Weights of a small GPT-style language model, trained from scratch on English Wikipedia: a variant of Adam for these matrices.
Each number is 128 + 32 x the weight over its row's rms, rounded and kept within 0 to 255. Layers, rows and columns count from 0. Numbers have three digits each. The size before them is the row's rms in percent of the matrix's.

# layer 6 MLP down (transposed), 768x192, rms 0.0792, rows 291-397, columns 128-191
084:174184157184193080122141171126114094090132121088093128169092081161189134131067151118131120109129143128129166116100103103089193097175173072071114125106096107172156098076107090132141111105123113
110:130149112132125142107155154155139171129154123124144114139098101201114120147104063146098106122176101164169198167141142076145162144108120111122145125218101170114141185136011131058141133086091129
113:169202061124121118131144142083124129116148108104108139142095066136145130097100160146214104141142168120133116077100117123139107154132155112154149153159158072124176153151113114056163109172160207
078:076127140134140116142088161159122144136096120155166123052092140141140122090124081132079108130144151133139158075115142128082084139090146125154130093097107195129171174139151082176137127132116173
091:096128143168108119121109116094139147137152154135112104160148138125155125156103131144115092226127127108158119092163160144102123163136141080148171158106118129081118095116157147110104146066106151
107:145152127086084115143083050189135120147114122099142120117072159171111134133077129187102147171171114110137126103145151107106153109112114102124128115166128077110124132124144114126140174156097119
118:038094088149078156152194192128089100050132109148151130171121105102077139116127090142117139155116202083112150091165121146161162095079152166169103104143139085168122167150092108092130089141132146
091:169110071131070153113148169157068121110093147058216132153094093147168157178081092106106121133091158161169110126139093121108116115194118110102124079183116154176103102107077120086032160150133150
081:128160083101113079174153119108106172120144116123142073136161107142167129164115128129073063131103141198149231156085137052111155127075087151109188114113105144149116090129128161106196125083123112
096:099163109095120126101127099173094152068150118160100106170145177128117112130088131153170079102137067160150155075128158128073104085131118130194120151096157168116119059115166124205138130203089172
091:138135122144068164126139175113139126127126153164077111108112149141147195156048110118138153110154158155167134107124135168090157158147113162115194056167169147101145136071091113116132158091157106
103:166136153152108132152089146180122143104152134152130150135092144188118109126063184091115126140102091151123100115117120180130136101149139127094142192097120116086096119112189135101142119191121160
098:159144126101121110163121091122176124137103168142027104124097126116137160130066173128081098183145111168151135095151084088117119150159147164132109155121167145104109104098140212146119142173132149
096:146176166061142105170118090150103095156100137136147129097078101141092109126123142115065089122180140048164171133127113115089150098151128074100159142125132098153147106195112156187181121127078103
112:096125158113099152117071112099150187168125166102101087150096101102115091086091117172121219121136073073105106167109139064126119098088178185135098094092155140144138145166179120130076136153133097
093:130116114110149150096116140136103119114135202131103124157133126107155149173114131085116113108128158142168096114160141159104161000131130116172128112107138168135127116103083114163134079126135130
088:170078129073143184135148173152127148078164102170125177097103142121124138129097156098124105059130090183158090165141130102198180142137106156129083103090140153159049100129081104101137107103093122
110:122135122120152144141126085105096138139166134086151153139154131107132108106150162090128116171095018123099115106131105141219138146146223177124143147136078106115165100166143114121082145097100163
097:179146129113113133098109155154140151086114087094184082113082075098092133150098145106114089149148199191174152094199085137157106062179092120153108124109086111134138090140090111117134070137149170
085:085125132145113100109108087144131132089162101154152100117110169186116158089161102198116151108119047185093114111119098114163152167124107140101076160105128138089128132158154153196124136115142102
106:171123150067101154144160100108097055102126116115124130120116141119119173132116119052160150145061103092094148105081233133086147095130130174107127167141164144093126116185139117124089119144085130
067:136117086149141123124095128105134123112098148104169122088177115124084134085171091139138144171102110071106149141096185110085152000092147098128150158173112138079118155091181151061115136101104131
097:129128172150161117151161152118129103125103117129123141126134137110119132144066133080139090115100122134158129149131136165122053068103109189139160154126160157087131100180133090180194117145099131
094:136127155096125134122106034126113152130121142123141127100129132125104141107126121134130145145108118131081134118099128126122110255117111117116136133131132130116116127142155150127150144134139118
095:120080129082179134074060151147125124137098151177147128097121112109096129099131088134112178131100076128161114112117158098131205027116153180161167118172143083119150049081092135141116123137088118
088:108147096153103129088125160127180145128171089099153139082110067121148113146117075163110150152136147110137067096119180101166089101144117127200168118174087122131108121064159159121167080123090123
107:107183127127176099134101142121092122079135104092113132140178100130105142095204087160103140161153185164159181119127168099151196186163114121109122143105120086098149125124085091078141096125112160
107:115155176115080130126098129174093134136142091124118088104165145099120117089144102195140129103153114115139160139110114124099099153146092153135183104117156217109081152099136121129183142128161071
112:126070118085161162163070147117106078127140131157150075045114130157196099208145090196133100137115118162135097143124121156103118138149131126077089137159114146138129102139168162172137159141087167
116:127120143158167151071177091145128124097153157094082133093159104094178161130091129137078104134113096141118120169113163130135145080102198178191152142135098107147100113080120161117116131146124131
100:115150134146135134094069140127100120138177107107144104076115130103167112136081099122117154183121107106173125051155143172141134203118155111102153136146166121109098122128112156108167113065119150
097:093155077086121128132106113109125173121101149107140120121110128151112097126150077188158122165158081168109111062165171059118130137179113129163089148159154145171180122144191144199138086127093138
092:067103094142159118059119181118099132179096114104152092099094125179161101107147083075135130154135089132114122169149173209180103089137122154161153079166188148114123071159160169121114158074152142
105:121143134137140149087101129086128114126108129091094113112117125150170180095084137161182139158157145156128219102121119139116140106114112114142116142152119101108161142126099113094128149159054083
110:078086108087186124144065140139177130097118084113158082195109142136085181124126120128087109162212125163182156116138066217180173071130128100162142099116121116114141131071123182105151197125090127
087:155117218169156092090144095156185091135138122144111178118101142126147169148083130155095152070080141099165124125149085145100081134145081141123155130131121183113099121157073115159156126105138124
102:093156142160090075147095064125125142068140120163088121195103072170120100117161075181156171114185115085132197109055134138153111189177125123121120096069066059147119141125136112135125135122197091
102:135091155160117110166141075119098112149174126080142144108120139155147113052073107188107120154117143135083138110138175110108098056126183071091141149215157158148120175131118113127098166075138071
109:129131172179066052136039091220142123157100134124098116176141095164143081192133096123172137109148110157182070151145067126067097167154104132168149161142174103137170130179137140113056144107126115
087:144099144163134106119141172171161069090143103112154070115105174128089200118021107086187102128117172122164142123130092164163177058161115173079131158099146128116118116122116090108121091115168100
089:144097153118151130121204165128139123095144091092166138124120089167151176213159171130145127136081109154148118155190080120142147052178113075133138156089114123094084155167126117093138149173156119
105:140132051134138069186138136147180076103126136097123136184106110114139134178125087170141141054107181171118113110106133095153122149155084077131171150188102123132104107145115152128151112142165078
113:203207116194062145120128046134130119120130162096144041166133094130164117096070104182111119160146175133103138152183143140109104092143145098110073084175091140178148144171128096116125151155137147
095:139160110166123070150164155161131084087083071064185132127134057138117163161079124102139099169145173115160155148122053147177152110142090111134128092154093084134153125141105079116130091158158140
104:157154126125143136086073154160094185089111129178116079199086181139137171143176140189110131099153130094114109095118179128117130110156110134169159082168127115120128086073160165144103087129120132
100:119135172023085139145152183156077107127090044168172106146126151157139119111100111117111125125152123101133079164121099151126110114111078113136142105090066093105156089208125066140148123142117139
095:069152154107071154050100137144162137140120154153076163089141173132142141156123102185087065144190151057101147125098106120140180181097103153112120079128108055126158142102124082148121159126095076
087:140153115102142118127188109139122097063117108057192135148090118144129129181074130106173104119134120146154138156137104145142122125162135153130101094088101099190158094153129100097102082135173136
110:107137143128136125139134143112134093113138098157124088131200171139173152095121104215103117162160144129107077134084172059065098097088165155110172161089091136150142137129144200121110132113108093
095:141138115166123104141124129157117105135100202093136159182108133146082092038121097101103121170098128129167105179166112158071076133158112128167140110127128064155160116141145091101158121238120098
098:149170044155108075144140146197154102110192173047141107171174097142084108133139128144131105145092134180132143180099064113119116125142120132178065144204105125137147142186180127164126115153180091
107:165145076089097107146133096140105169156127150093152105068171183094154155142112136106149106153076102170142203134146123118113129090175068125118141136095177185124093089080099137205142128094121118
111:182155138133147107139154190140143128123106096182126109201139115067029104080121127197151114117094096136126132118174164150146145122146106133119167138121099112044119167091052132097094118173140111
094:125117139137138063131102188117151110193121134181094156104086092100093108143154126143132158096184126104128109173094140095138073119141120102146148140206115138117096150141214162161110076121171155
073:098155084126132087105140110175151099148170136163084142151077162100180137072114138182126151092139053163103116118146120123097118211165093182157168116122146178114150120113145131141137128146144131
102:190079098213181118188135115147132096118133111111072122088110137136133183154163116101096117167072122119135119160149115136157115141131107150093155128147203157120153145175115159153109094144120082
094:097151109131175162162149105140129071044156118109083139164139088149158092103160151100148119183153145151162119106172096122143034113134074118124189096203139136164118158092115135142121103134143136
108:103137099150141108125130162161150161059069114132127180206098052152142188096122137087193106079127132111123080121092164094121126087136117157175063154110108125116144103132141099091174143119146143
104:099107068106130114120071205163123081161123110197148142059168144108123129115111112145062110105144186128120151127160130179128116125111073141213172179082136049162113120147128163138094173167178066
095:095055131100108124139103098073151159170080153191155094132095118100120113134100147179103108150116142193138101186097106134137190164170155100173113172125117141114153141179116169124159121153104108
101:124090147058129136150115124170143085081123113127144113147115156103141119107076149196093117106124129105115142182157084095106085193149090188104199128087171129163102159152138147113181119117113103
123:127107091132121115078092173139170146150140110148156138131181061098098069174129116127104173118138115132122120159092148154146196202175120100145142165166104172127146139118120126165096164103147174
094:173151121125172145088160151164040097121116131082143083113105103103065084069101131174150102133168131089128138075105143109104135101101157087161122101187089133115162118100098135215141138122122134
131:156169181164144169163150162121123077176112054114116145077086073067135122203146109113112117089145109121136119126107153077190128160121149103113150079144112128141126137132107136158117164137077118
088:062143129151115126161094150120191156161129084106082090112125151122065121070111158055135170102127095087145153125108138130101157208099201138113100080146112110082171091186118112197116148120147042
086:103201084102113117111110173140097101136075110110153135089127118063100147089127137113090111131107165105105143070191089118111080116127088184079164113164154083112167140178172105123172158129167138
093:157125109140153086155136123152129108116075095097143105104120119069089166132126148078167108141110127131155073183113110106143135020207095111160165126167144107111119088217114098117139156149132151
083:127121198092114132098127109128057059126102092086094111128112149158137153114120129115160103082146112160094139110166157120112115198181145094068089092128167092106138118127147119109131094175079158
110:083137161105181130205171127065139139156129185106124096069172071160116101108151114111070118139129141146117154157091105181124151129156147143113071095119080136129146087115180196165158111133097142
095:147102109105141135121098111135141091121123080101132139157121078099098125120141111133088167133126130150128091121142102108082144255125101137121173121139107078109078167101097105117088149133150086
074:091135145190107121185122126120093092128168101148124134089123131104108151061107121125153192106133129093116148163102175112128092255101136144178147146101125125077132120091107112091136142160148128
096:187133101136144059090117163165094161153163126101142141128131102115084177156133094152107163084187134135184118138094113117154086172117097103138171118099112144178110136102096159123070083072187138
115:089168123079153095174197129130167109176152059131115167116169104137057169111134102151102133129145159130173128117153182144113089137122147128148195145115129096170087125126155101167132127079072145
081:155164085132108111153172135155144132155067121101182134068036042162093137139126099088124164118096142137156111142120093142157136123153095197142119103123148157208122097107127085152065105114151141
101:157191130140129126082083130144116109155145134103069115096115143139103149152115147115138122140150132118128148115164091121137067100151081133156096130078151124102122154157092105126133166126135058
078:138125082227150095114160139110120059145088126141061123034121194100147101140100123121136198097129098151134136133122121113090126085102139156136166089128050136173127088187163160125133191133109067
087:096152122081173085124183150136181129095122140087129035130083091106140160184120155151158143098096104166157164112155082157142115060155147105088178148138135144123150096134131160112144031112104169
077:157121108156175122097131152173127124104115054067168067129084109149145124175121081147151161148120137145151122085172146153186090073089171099070087152132115161169201166144158127084096098128135137
097:164172153119138156106132159146167113116120075096191098153085125163151099168094118180138181052165143123136130132160097094147117078124136113043137115156136109114155108149104126122060048077114099
102:106140137115109179158139123098137133120170124139180116183173116064117103118065125158133122155115113114184138161149147135164124171134124121155165130068102125169106073126081158179161128107134164
108:115148124128151160096178115108166141116072122112121101161141069060170141129100151160178117121159111116144154115114141129129171121147143073117146152118123145108146114158089122155153102084135131
121:114180165154110132072089074163116116114144164133100139186078152140152150119104103113121129151074180101143185135080134134095096107158166127120144160130129075170142100121142099134181148148120130
107:148117108124088129116147143167161114131176154120117100220133079165116147118114167120152136087182138190153148084163177156153150106183162080120149126172115181092152176129158102146086130049143152
096:109068086116119124169063149122182149091175079123040099139088165149144127184141154163105151129138194176157104100111124133134155120125176103087172156135107145121181141144116131093111097142120091
097:071179152097161112136101095102166072080164099130116096122146112115126132111156149106109077146193045069142151107210111140110031158076172162126087150146170159143150122205146074130128142136156138
113:177102096072142167155197192168135142125129077165125079098149123120144110177139173106129100122188169109152094106134125088237129084157118144094112131141136041071089114101132097137104146112134121
103:206145123103113107116101127124185118133151171163098101179080089098115108129077059140111127175107150111147108088122137149139156110131148116168143126143154112161156163101179100100100075173127152
114:087125107146121108143150164102129120137189114188053130149131104055134119174133156137225126114162103161153111169144156135088128157102106156136127175135070070155123152156126116137113180073172097
094:125132148119168108131097099131159145099138058191117126157127133156170188155133030130173166109100106202146182141122109161124099156119156091104135111116203110096131135165107156113126127116153098
098:126108133100146085132132056104123174137092125151102137199089086141137147172212145076121152112131103149115163159117094153193131167135095087099127093115108080106150126108154156145092131124192106
111:086118142115069167125083055143097147129146175128139094175180100112118127084158129137145114173081148134081194132100144139142141112160140086125175176097155126105135131109132172162123160127125132
097:168087169084129161211122166146066146131147128103107119105113109093144087171108132130142070094128085155152123094138118110178129069158131151112077105081160166166113101152078105153170125101163136
080:111145159154084110142118147109050149156081161086105125102100103119108109153158115095079167151110177129165097179144138166119145194187128105109147118151084174126133170095153107128148145120142190
073:150081125122164085110162175168129162116067096135139138120193144144127146092080130118133120133084133083097145142082112126148140150101100193156075138124124120048156125168119051175085146106093113
074:099203119137058084128169150153130145119094155144115147107161111116164205111107166120102166117097107072174173180052136149097142162177149144125169087142095139141134131128157146199161174110083136
112:138128098115139147122106148116138052087141080143132076104106135158157213153092120143130185150114135107165143147120104137089158103109163164134117142123152149113070139130126157076182110145129118
110:144117171113184176166131162144102107103090171151204160086093154165135095095088075161168189151160114197117141101127097102122073100154093135137183182156127146159132174139139103160167102144167152
099:134159130155096172134138114117123163090083149114148156137150137086129140128140162142122155113153086144104070166180150126133127147111065166120105141099091153115079105113125102170113130134039133
094:154110098175110118133115058174137151199100158136068172089139144104155149107125134076091123169120120118097158130092122159108092105151142050093087096120103160109202146137099075151123138131166086
117:153120113152150167095074115108190103137157143134116147145106151140178127095136169160116134170114108175094103103136107116128161083105135079124126169106161144112124166131108164125077121151153186
097:089152123128086163138139099127177144153167174129098100090123123101188167149167086117148109137112151105147131131067099146179130161132112156131132077126118145153156096212092173102155175177170107
112:142144135162088091126076086126137210131114131156159105109135091136120137154094126142128128096120046089113187125097136169148084124100076155101156153165102123138144150191152153135150160102118201
088:130102098180139135123114139157112136103131116099158103121060089095110119173095091168144128139145176205129150096180099155155119051167144176124103139126142111201149123151130098121151124092158165
089:116156140180140099117162132157157142177095105132220172159075156141141159199124119167133107172149088108118180179106159140180109123141125105125130090119179134124117062189154216113146190150148142
103:091184113119159097139146090068090139127096073111092112124069129141172084105156146130151125129170112071154068181063166159138128157142148125123191165140111134108154173124107157115101109177159060
105:087130147072092089190209117140172099137095183102151127155131107091106123104146140126106126115133169093103130171086112152154153083146141198111161142168129095187147136149178126156201171161153116
108:074157102201088106077152125112110122135165081139113089136140115161144126152084095156114127060117127187167130078078120101170120148111092122065147095170126166146122101155122177128157147167105141
# layer 6 MLP up, 768x192, rms 0.0925, rows 292-398, columns 128-191
107:154110124093145126123078185112129114148195092155140164094158160086121116147143112119119100073126090115038081128192168165131110102106087187090139195103157172136084168140163099148146151160135175
108:165079093135070160136115131169128118154138119168158134134237169190080115114158117131152158124126180113141097109154151152110201105097105107094120195121141123121090151114109084085122086135088098
082:119102141165193120150152140153140139130162120102114098165131166112135115118150087109102150149162087129109104137142157115144108127122138028182144119150198075145106117115123085138143099088113208
091:120100155093119114035084187138089189128159076153121155098157163138102143153127151123117150088160144114084128157076144096111188118106146113140141171099153126147100143115098130136110174081182138
104:168086143123154143115173117135177153131167113190107104051119133130104033155100143083114102163180137168106140157155137102142129128093201128168090151095100112137156171141134093097101095107134067
116:195131133178192131110075113098121109126145140122075139074168188195108107086098077077163143126129141124189118182158111169120111096149106086114131119168118145151145077027138143118088108107093091
080:145107088114163156131120144114145178150153126142179156084112167136083135102167171117129074167075218139100132150085131127158113133043159097166109151146090113115176124084082114134124145153128140
090:153116132118105128148153152039045149109116166186111154103137124098140146115146154105177104169148201133095156162141124149179177116093087086144127138150169100133111141122077100108106149148131140
110:161142144164096219139152151094075105119099145145129187066159145107096123078119174114212130093152110166127136145134135136137118101124110104179069161156135134083157083112119130147109124142177082
092:114129147133130130160139168110107154183130187106136169188126176109111061110158180087136121134093123131118117093124131129166058103111150096166122123121118055106079134116137140098084140106115160
109:134083107100156123138088137088135106160206129167106125140074135154152159109115160146101134083135143173126149157150102153123123138148120144086095142125105077148074154190096091109099183157140146
099:149126104112191138144107117107111119116115155134154141150149115128076092060130057108174116141108213161180151161118131150141143120136098098106091132166104116162100101138158158098072071148138109
105:155123098153147140143185132094152145183149125127077134085163108134152137151130133102113112168123114116063113099172139136117163113147098089141113124140100143109124154041143147109101165085135175
117:173124083164153125154125149096127126067167125118128149038153119112124135122137118078135173069133113072107128198210102096159185124104157141143089153154102148086151075132092139074134109131176090
093:120125119126118170084127158095070158188126219126052191170134120165126128128153119079132115115125200119103133119161170134169115078127099069168143137142133056173120110084131091137089140154121120
087:151086139090147151148172174116071135122152153118083143087134121141184093137140114117173090144134121142171101156131117166129150092145082064137110132090141111158081038091167127118069128115143161
112:122089129107147118114094119089111171124169110223145106114090115145098137126174159154115173176134094160130150172141166132143151112123105138181148132062175125115145056187108107138094130078102063
082:103119144160084104119148120116129149107103113092068115153186131180136113120159108168159176135186074168137113097113197112102197134096167163109146115060111127198091137127129123109140131088134067
090:148117098158168174114078144154081170110120149072118137140172142130135049093154081047101051055143151077126159186111116109116141108062188133123157145121123072134106115093124105132164142163134122
110:143108180097141098091135110123114175093138152161099120129164126192094104176139103108135171180171150177137175121146138114129134079107125092189096109168102131146158158112074198144098124091149126
069:127130145118143160064218181167108104133139088153130154124103128159155104158116140158127195083120155150184078136136135128161162164193103160110041126069118150135088095155121110187126122155098081
094:088102116116100123097141135111082119108145123173089139132134145104134106128114139111189120115139101179065112124154135147134105113172145189124167144169147087101109162106122089131114137135143105
150:096096124152101131124080084074046157153152139135142162142195138197102108057127143109138133124101124136050107082108135143107081157074137130190142179121208102082098135151120121086116121139158112
106:146135175117091131162145167148086146079128097122156203121184133084101159128109108154159108128103125129157111192132098126091125120082123104118119167094129145116100077103165075147157093102203109
092:135104145090108103111122151108081121081127155183108153111181135108177101101163080116154062096117086142061103118119111138165162121111148190092169103079154118096103116153145063126140129158124079
101:142099125137116175111097151061086120100189151171095113096190097139145159152139134125131097053164097121099132117141096129151101106112192152112128148088151035109092029164125076113157149125176065
103:184117139109074128116127165083121098137157099108112120115113177121120127113171154125103184156147133170126137097105109186138133132142186132130060158139136155123109129101146118074027101095122120
106:117112160136103121150165173104115116117122179149111202074108169149103109131189128110150138160160151106092102113150114137155124104156108123191057127114150128103065130163132131128137118148164176
118:175060176158098160122108175087139169139157173146090169108133115056060117071121135123125165107105120120138100107121076170152149109177130155107092153148156161188088114115123104129109139164191123
098:126132107098097111109073170138093178159148128148134170107155176122079113113161178104143140194122108115100090064080158117130201123089119119165117139037119117094123071185123095133130163104145122
097:142124140130137138132129153136117110162168134121166137149133105091115123116122148173192157105135140155187111184154108190151102103119120079065143164131093127141144120059118137098103145119096180
087:136141156106128161148111161115135113140104154124048149127121111092096123100134133141072129116120101154122123107116109153144154118126162141172175169137165126127146198097127154114076164139126087
102:114137133129114119099099236127104170138142142160113185098147130158084115109128145131118114084115092108102019140123109106158146121144142130123149117126198116132162144176095086130144148124211106
109:112138150102119165079148135136085072148126206115046136112149104109191122097120063123127074100116067163145140045147134127148152106107131170125150135153150106150158147148158117123127098168102116
104:116095139057076112104097118153135174102138149193128142123113053165145096159161114127132150119171150184102176128139111069168174109106131149090090122154142136157045175108183155113123147148113087
098:116150152135143103069163182072073053172154146097118147140143122126173175115160124128123135139065138226135063103126135138137139134148153131171067119133151152135047135179146093126161079106174117
096:116094198136142107155127193151142161106137181146065136059131146136114152145143138127089127105136160123104114153112089065167146127116104102148116155125153156138153180119128108101138097135192129
105:104063072092126126136112144156125100201151126160149130148133126103162106088152075167093092062183054175146091184149096119180143121130136105132112165120134116125094145156165134101139086123178144
084:132118140135046131115155139070088179173150142134091118167135084106094134106128188145073146141161162237047132133143156096106152131129127126079162126106144106162158147084141095124135179112201123
086:141104096077111146133108124113154135108076185169121130117106074083059128146133176120164104153160163120073124121131134150174104128057116177187128145090145116074110066082158152179110124148099138
100:109120166101077134120149128089086161166122163130149178123113188128155124112135066114202084127141213192173128124112096140138107117078094108172148103151156176122114067182194111102147117170153125
113:155106137141161112127141131147121219113130139116095147101165109159128069157168200080117082201163106154066127084123107103165178109125168104120118197128153137138137116095136103077166106151125106
081:123109170079148144136068132140147165161159104149107106122113072141118153068134144134098168148101075192133089132122117104117100124090149054106202170093134117172153111135152150149146160100127142
109:155135168136126180139150121150108191133118155114132130118188150120073119115092166118157100124071085191099142097117149108146139090136088149132110157141182125106146084153149117124110110126141147
091:102114054200187152053088129102095139158153216114104160130115116060101144164147129145128102122164134091146203093145169115140143131118169141156137154164161153154139151091166148136076062103112173
108:168121155186054245147187135085107107143123110132152157103160136096130090071115158083134118166138157119140136115170161139125098103114148120131130161178147121054095142154128068132110152138139116
080:105109142139101145135089112096134196173159175171126153132168102118148168148133202071181104199131091115094143149102158070147142105084118126107147165129232165124142154115108130149093149086148169
106:148119169067042160065086146087113119130133129221125120131139104133100154097120117138122135137137167112158106107203089115146094110066112114121122095104149124101115070123144138139107128098081093
094:098115130069161169158100153137093124149116160143123180115142135157149121135201133139133114150135173113149126137119169124172076115112102115144130162164121073110104128126102110113149087195141094
091:178117134061099122094092158079138210142116195146157132109152153179132136054108165099110124159138149149051090126127138135144158102112106102114154143101138125058161147132133087105135160143103106
116:141130106148146150089143136123075142182159184099130127107204110122151092135101142097123099185113151106125143093136078131113113093184143140154126141161111104125144122098091069058106176110086123
116:159151098103136168129134148091091081177092229074132150132166141149117041073130111066178098154162197154211130107136135165093095095135140129120171138130113089162124118119165094121072110107103104
095:189145070158124112145141136047092094119116153152081152158141105106137116137135108088148120120127113110147136140137201139140088119120148140109134127084131094094055119100161140130052125128097095
081:117118190081147124076099172102090132199100191134114138098153150114128135126151179153118122141163126139106100118084127159159205112170076130100140129116159118161168130118078147137084114106100143
107:178103058150148215080107141122123128129150133150158138155130148092086156089127117093140101123156079154085097147225079103146131084127158131164177175103144101144106121056140149059102055130107127
100:149125121129104101143144133103119067142135150099120168108116190093139165085159142138102113115087128145126081094136095202173124095102146154142083159104126121056153113138133089097115099161096133
108:097098150099219136120164133126100133142122159155123112107150195178067120117176148118168066082121174151157168142118148137171123098145095164132171105148100141102140124152092103089074072154100142
098:116128192104202141165176123138101144086130071144140151088140101162131034112162081119214126138133124165109111080129162126117149095111132104122124140138105092132175096153130134032150146154130081
111:202089113122121172082099144095079112141115126129118162115109153147152144066124073129119161127154098107148107159171128133171143116153103050138156120087160146133106087117135104112116147102119106
098:150132143099145158113136147161118128140147107099118131156142175179165128089146105139236134173085148124151147141093157079118141140127157098128100134157157053096142099147104093117110144176103106
106:154108100052105151118130135075097124116149098119139171073189138124153126106178176101133122176167113118125118148148154110175175116101194085136087146117159081062173137101134082097160135112136083
101:088119112067121124126108129120168132128152091144109121159181139129145102165160111143091163099131121214118128100160084115169195105161112124129149155138120140138100199117141158108085106115138125
113:161110148124090199022118150148051156173160152131117175125152074151065130114141169122118129124148160112123108135150118124165164084126114136082165166132168133187083139059082111144072126143149116
090:186113131135172114137165109150132168167099156082113172161109099177100085122127163116165133169136168185103138085137153111140109123136065089168136206111146108164122154116105095097119090087134135
084:133104150149218116151104107112078127118105135117087132179124142104132096104116143140189114124170057168104058143194124134115115096181145166151132130154117089179168113144103160089127093125141108
087:121135104187112132137159144127039080112133139141123202036174105201137116128148115131157109148142192100136138098197213122128139125088119106151135135181060098088167136116089109123134118139082112
081:122086121164147111083082152129117183158164184157173132175104102103090152114124145170137186141173143163130089062132068095096152116103143102101152190151158126182154140118147118108134134114131110
109:125122138103145138104092168072133112092150099123139131137135139165150108076182110084111105098141145134108109135162211119145137133093166125133127110093142088047145130175142102117131106115212078
093:097106165123111183082118138133052201102170104091124157076179164147127103119143109127146113085148133130114090064113140122136140139068119176151080144171135148062142175187064154118138035156172087
083:129079093150116138147149123111134181155118076111127153182113097178098147116150103102130112130140105166094105081174119119095163098084067077136159177119096117200127140077143118110135037113153153
095:148117173122100125100134103157115107117126092136091086171124139144175022090160085122152132135120098154088170124141100147143142113129198152137149149137159062132131149153107131083060130126101106
113:151098142147159104143068163109137064113190117143072149137097097165129122139146094103145143068161134156141131182166104178096128117124150070102083200075131114198118136135147132084104114121154145
074:099167147101131116101109122146111154123098142112090165121188134119120137120132123147152133134133085146125147057121127128096176119124182160096097128114103113127098105158165116116140166143111090
107:161121155088136128066116130107142140105117143116110139105123177115160061106162163051097092081111157150119156146137113153127153105089166122119071110131160110097130170119146159127084088125195139
089:115136200086136132158123137094113163062110099178118130185099150135153102122149128153139131168151117146107097121122130106209188112146095113114029126114115138088148146186052139144113065134104175
084:143145111110161146136133144121113138181112053135047070160085100122165091144134059117061114137128113166116108111109115159165103119024120166158171158073128106113109114100135164145119123121096079
079:138136190113120150082136121099093145136120218148035162118152130085110140109125200091096149169127123152072154146077122130111104109057134124134122117139160081072079126077105100177127161147158138
094:108091181121145120116115179081081121092090155111123157109124143154144092053144121120142135115137113118090083144130141137142172112130178097114129132113147096120098186185161102159115154100118100
101:158079098091132140122124086132146119180111194108112145147100142136187098078167077109138070094155121135091104117183106187121147114079152129172104168096152144130153142153184153033120144174118106
105:106119103110079121139087155116135170110167140214101123156106133165159108121138170091135104142077118141088120147124093142117156123076130148174106135063166143115084158143082140080116172180129098
119:138136122111128102112174128114156111107097110149094135115115187175118127128144102095155076080123101205151129096162190158122206122086148169105149136150115142133175170195090103120081051173102111
099:180139093128147142070124136078104126092149122205042174089138114092151100115116098113114144095115126186106156093188150123103202108107161172138134148138138143182169085133105088083121121142173075
102:155146051184131133064141134104140121183115225135134138097155134090154139064155077079145127069134132148153133159161148131150113112063150152195149170129180100140154145159094081112132086164134113
105:119109158138090217114132152133073157142123188119123149101179135195121132146168123152147118178110196166151099137135128136165129122105062096140132137112119094098116141098142118173142132183112083
101:185125100141131221087208141123069172121101118130109142102146145164129095139188106061152123191156092122125119129147116078167149101115098105140144141106126115119093070071126061108080116140157098
103:144138096195066116093147151102097121106082160138088162099108150127153096143127186088117087164115080123090144119145116129139174107159169180166095154074176112151124165148118091120125156117125068
116:236142132111120149122205158110117111134093161063140204146142115106127109068118207133163115141121139139110134148112116112145153094135144148173095179138139136088153069114118106075092136125150070
099:112081202086116188111171130193137162079149126191155126130196146169144095113151171138198114131117128225145125118148205126146159101090127036106131136104114110103095097125172073141120063154154114
095:141052086106103135135115204165115105150121128129113101076141126098101088108146129093112181153119072155138118125135152185131151114130093145108125130102185163137073106132160118075095134151132116
103:144127088146131149118152144086095071179141161132138122143075110131157109117139086084119070130147158106134093065130155131177137120121119133155140139155143137128079119123180086084071103139108104
096:148138134047173154118208147127118140066143124138034179110129172141154098131158121089149073138157134177105094165155190144167164069132153141109131146142127058171123134115101103068096118112120124
082:105122123114129137121134129070148181111146172123093170061138158153169119084119175096120076144100149138117194133122097131178144111096095114160159170062132170082143153177177144098061059116096120
080:121124155059155144100115087141145106168110145127119128128135170153159089140203152115116152151125120189093116067154176162154144114159169039131113098066171101145140122089172118146084103134102132
071:138088122110072174132135112146142175134129118122084137109188117157159132101173147084116066123122147129130123139118155117120133125128054102090171073151141106168114109144164141122119163115116094
113:124101152122064180102104137076103181162128150166129178095161130113097112116112114142215103143097177181096116162209104127118144096122115110147127099065143110182107113155191070122153126143102073
107:152111127161104186123088158127143136102152156132150129095196139139084052089152111074149123134153139113184152125184125165128112117130151110136144129185081155141069171084155134102093108189160108
104:094119181150121193152109103112118136129135152190056116147168108202095116147168103101141154183101214127164152067136149125135124126073142105149121097139116117118163154084162168068058126160148119
096:172111148078180087106140129160125076147126068160152133186160133121104099158135203135155163095164091195066100118192132099171133100121145183099082135158099091158091193108141108123130104119129077
110:097125200142132110110096169149090200089145099203131135149133173228109124177128081140134144139127120151126127151134096081139201121144104129121107146075072149125073138164060108152114115121141120
103:135110176165114086029106150071072113134158096137140147157088165189118126119127107169091117091166094125068094091184124157180151121122182121106106151083219102126128118096113157124128121089143089
105:209134111166132182145141171130148098131128136125161137081104172136109113070143163114118089050114110154131112150113173211156173106131125159085125201104192124127144119126117117141141152132120098
090:147133129118100165103107120113114152108116201141058194124171123064104150143178164106099127177113127136124127130117149124153124106068109123134146139131153119148136089099177163144129159096144149
105:128116128183197151095083143071113144134147151108136136111121169124126123137163122085129105097097116120121130152134053186162149099159132128161096176164096131111116115129174155094096125158187111
094:177140134116084098042135122164129148197164178116171187140165166112102147132133102126159104127160137207096117107144114094145174072089139141151149131099145149165137106140143110096147092079135090
106:154129122178154102089130201129118052141142095123139104118185157099113107115129115143141117133143121111110094121143149107116191125118152088136089130105190091142085148134126089053133169100129157
102:093140158107180123124136116154152180159150129156173124125110171128135072107135174144132131153130121146052080093179213087214127108105147155173106120108137138097128117129165132066140136115090180
109:119134134172103123089136129104055085125142148102126170116145121129138139093116158153146115150175157130151105116174126113161156121059190131095101168140160102092110114134122153127127090132148138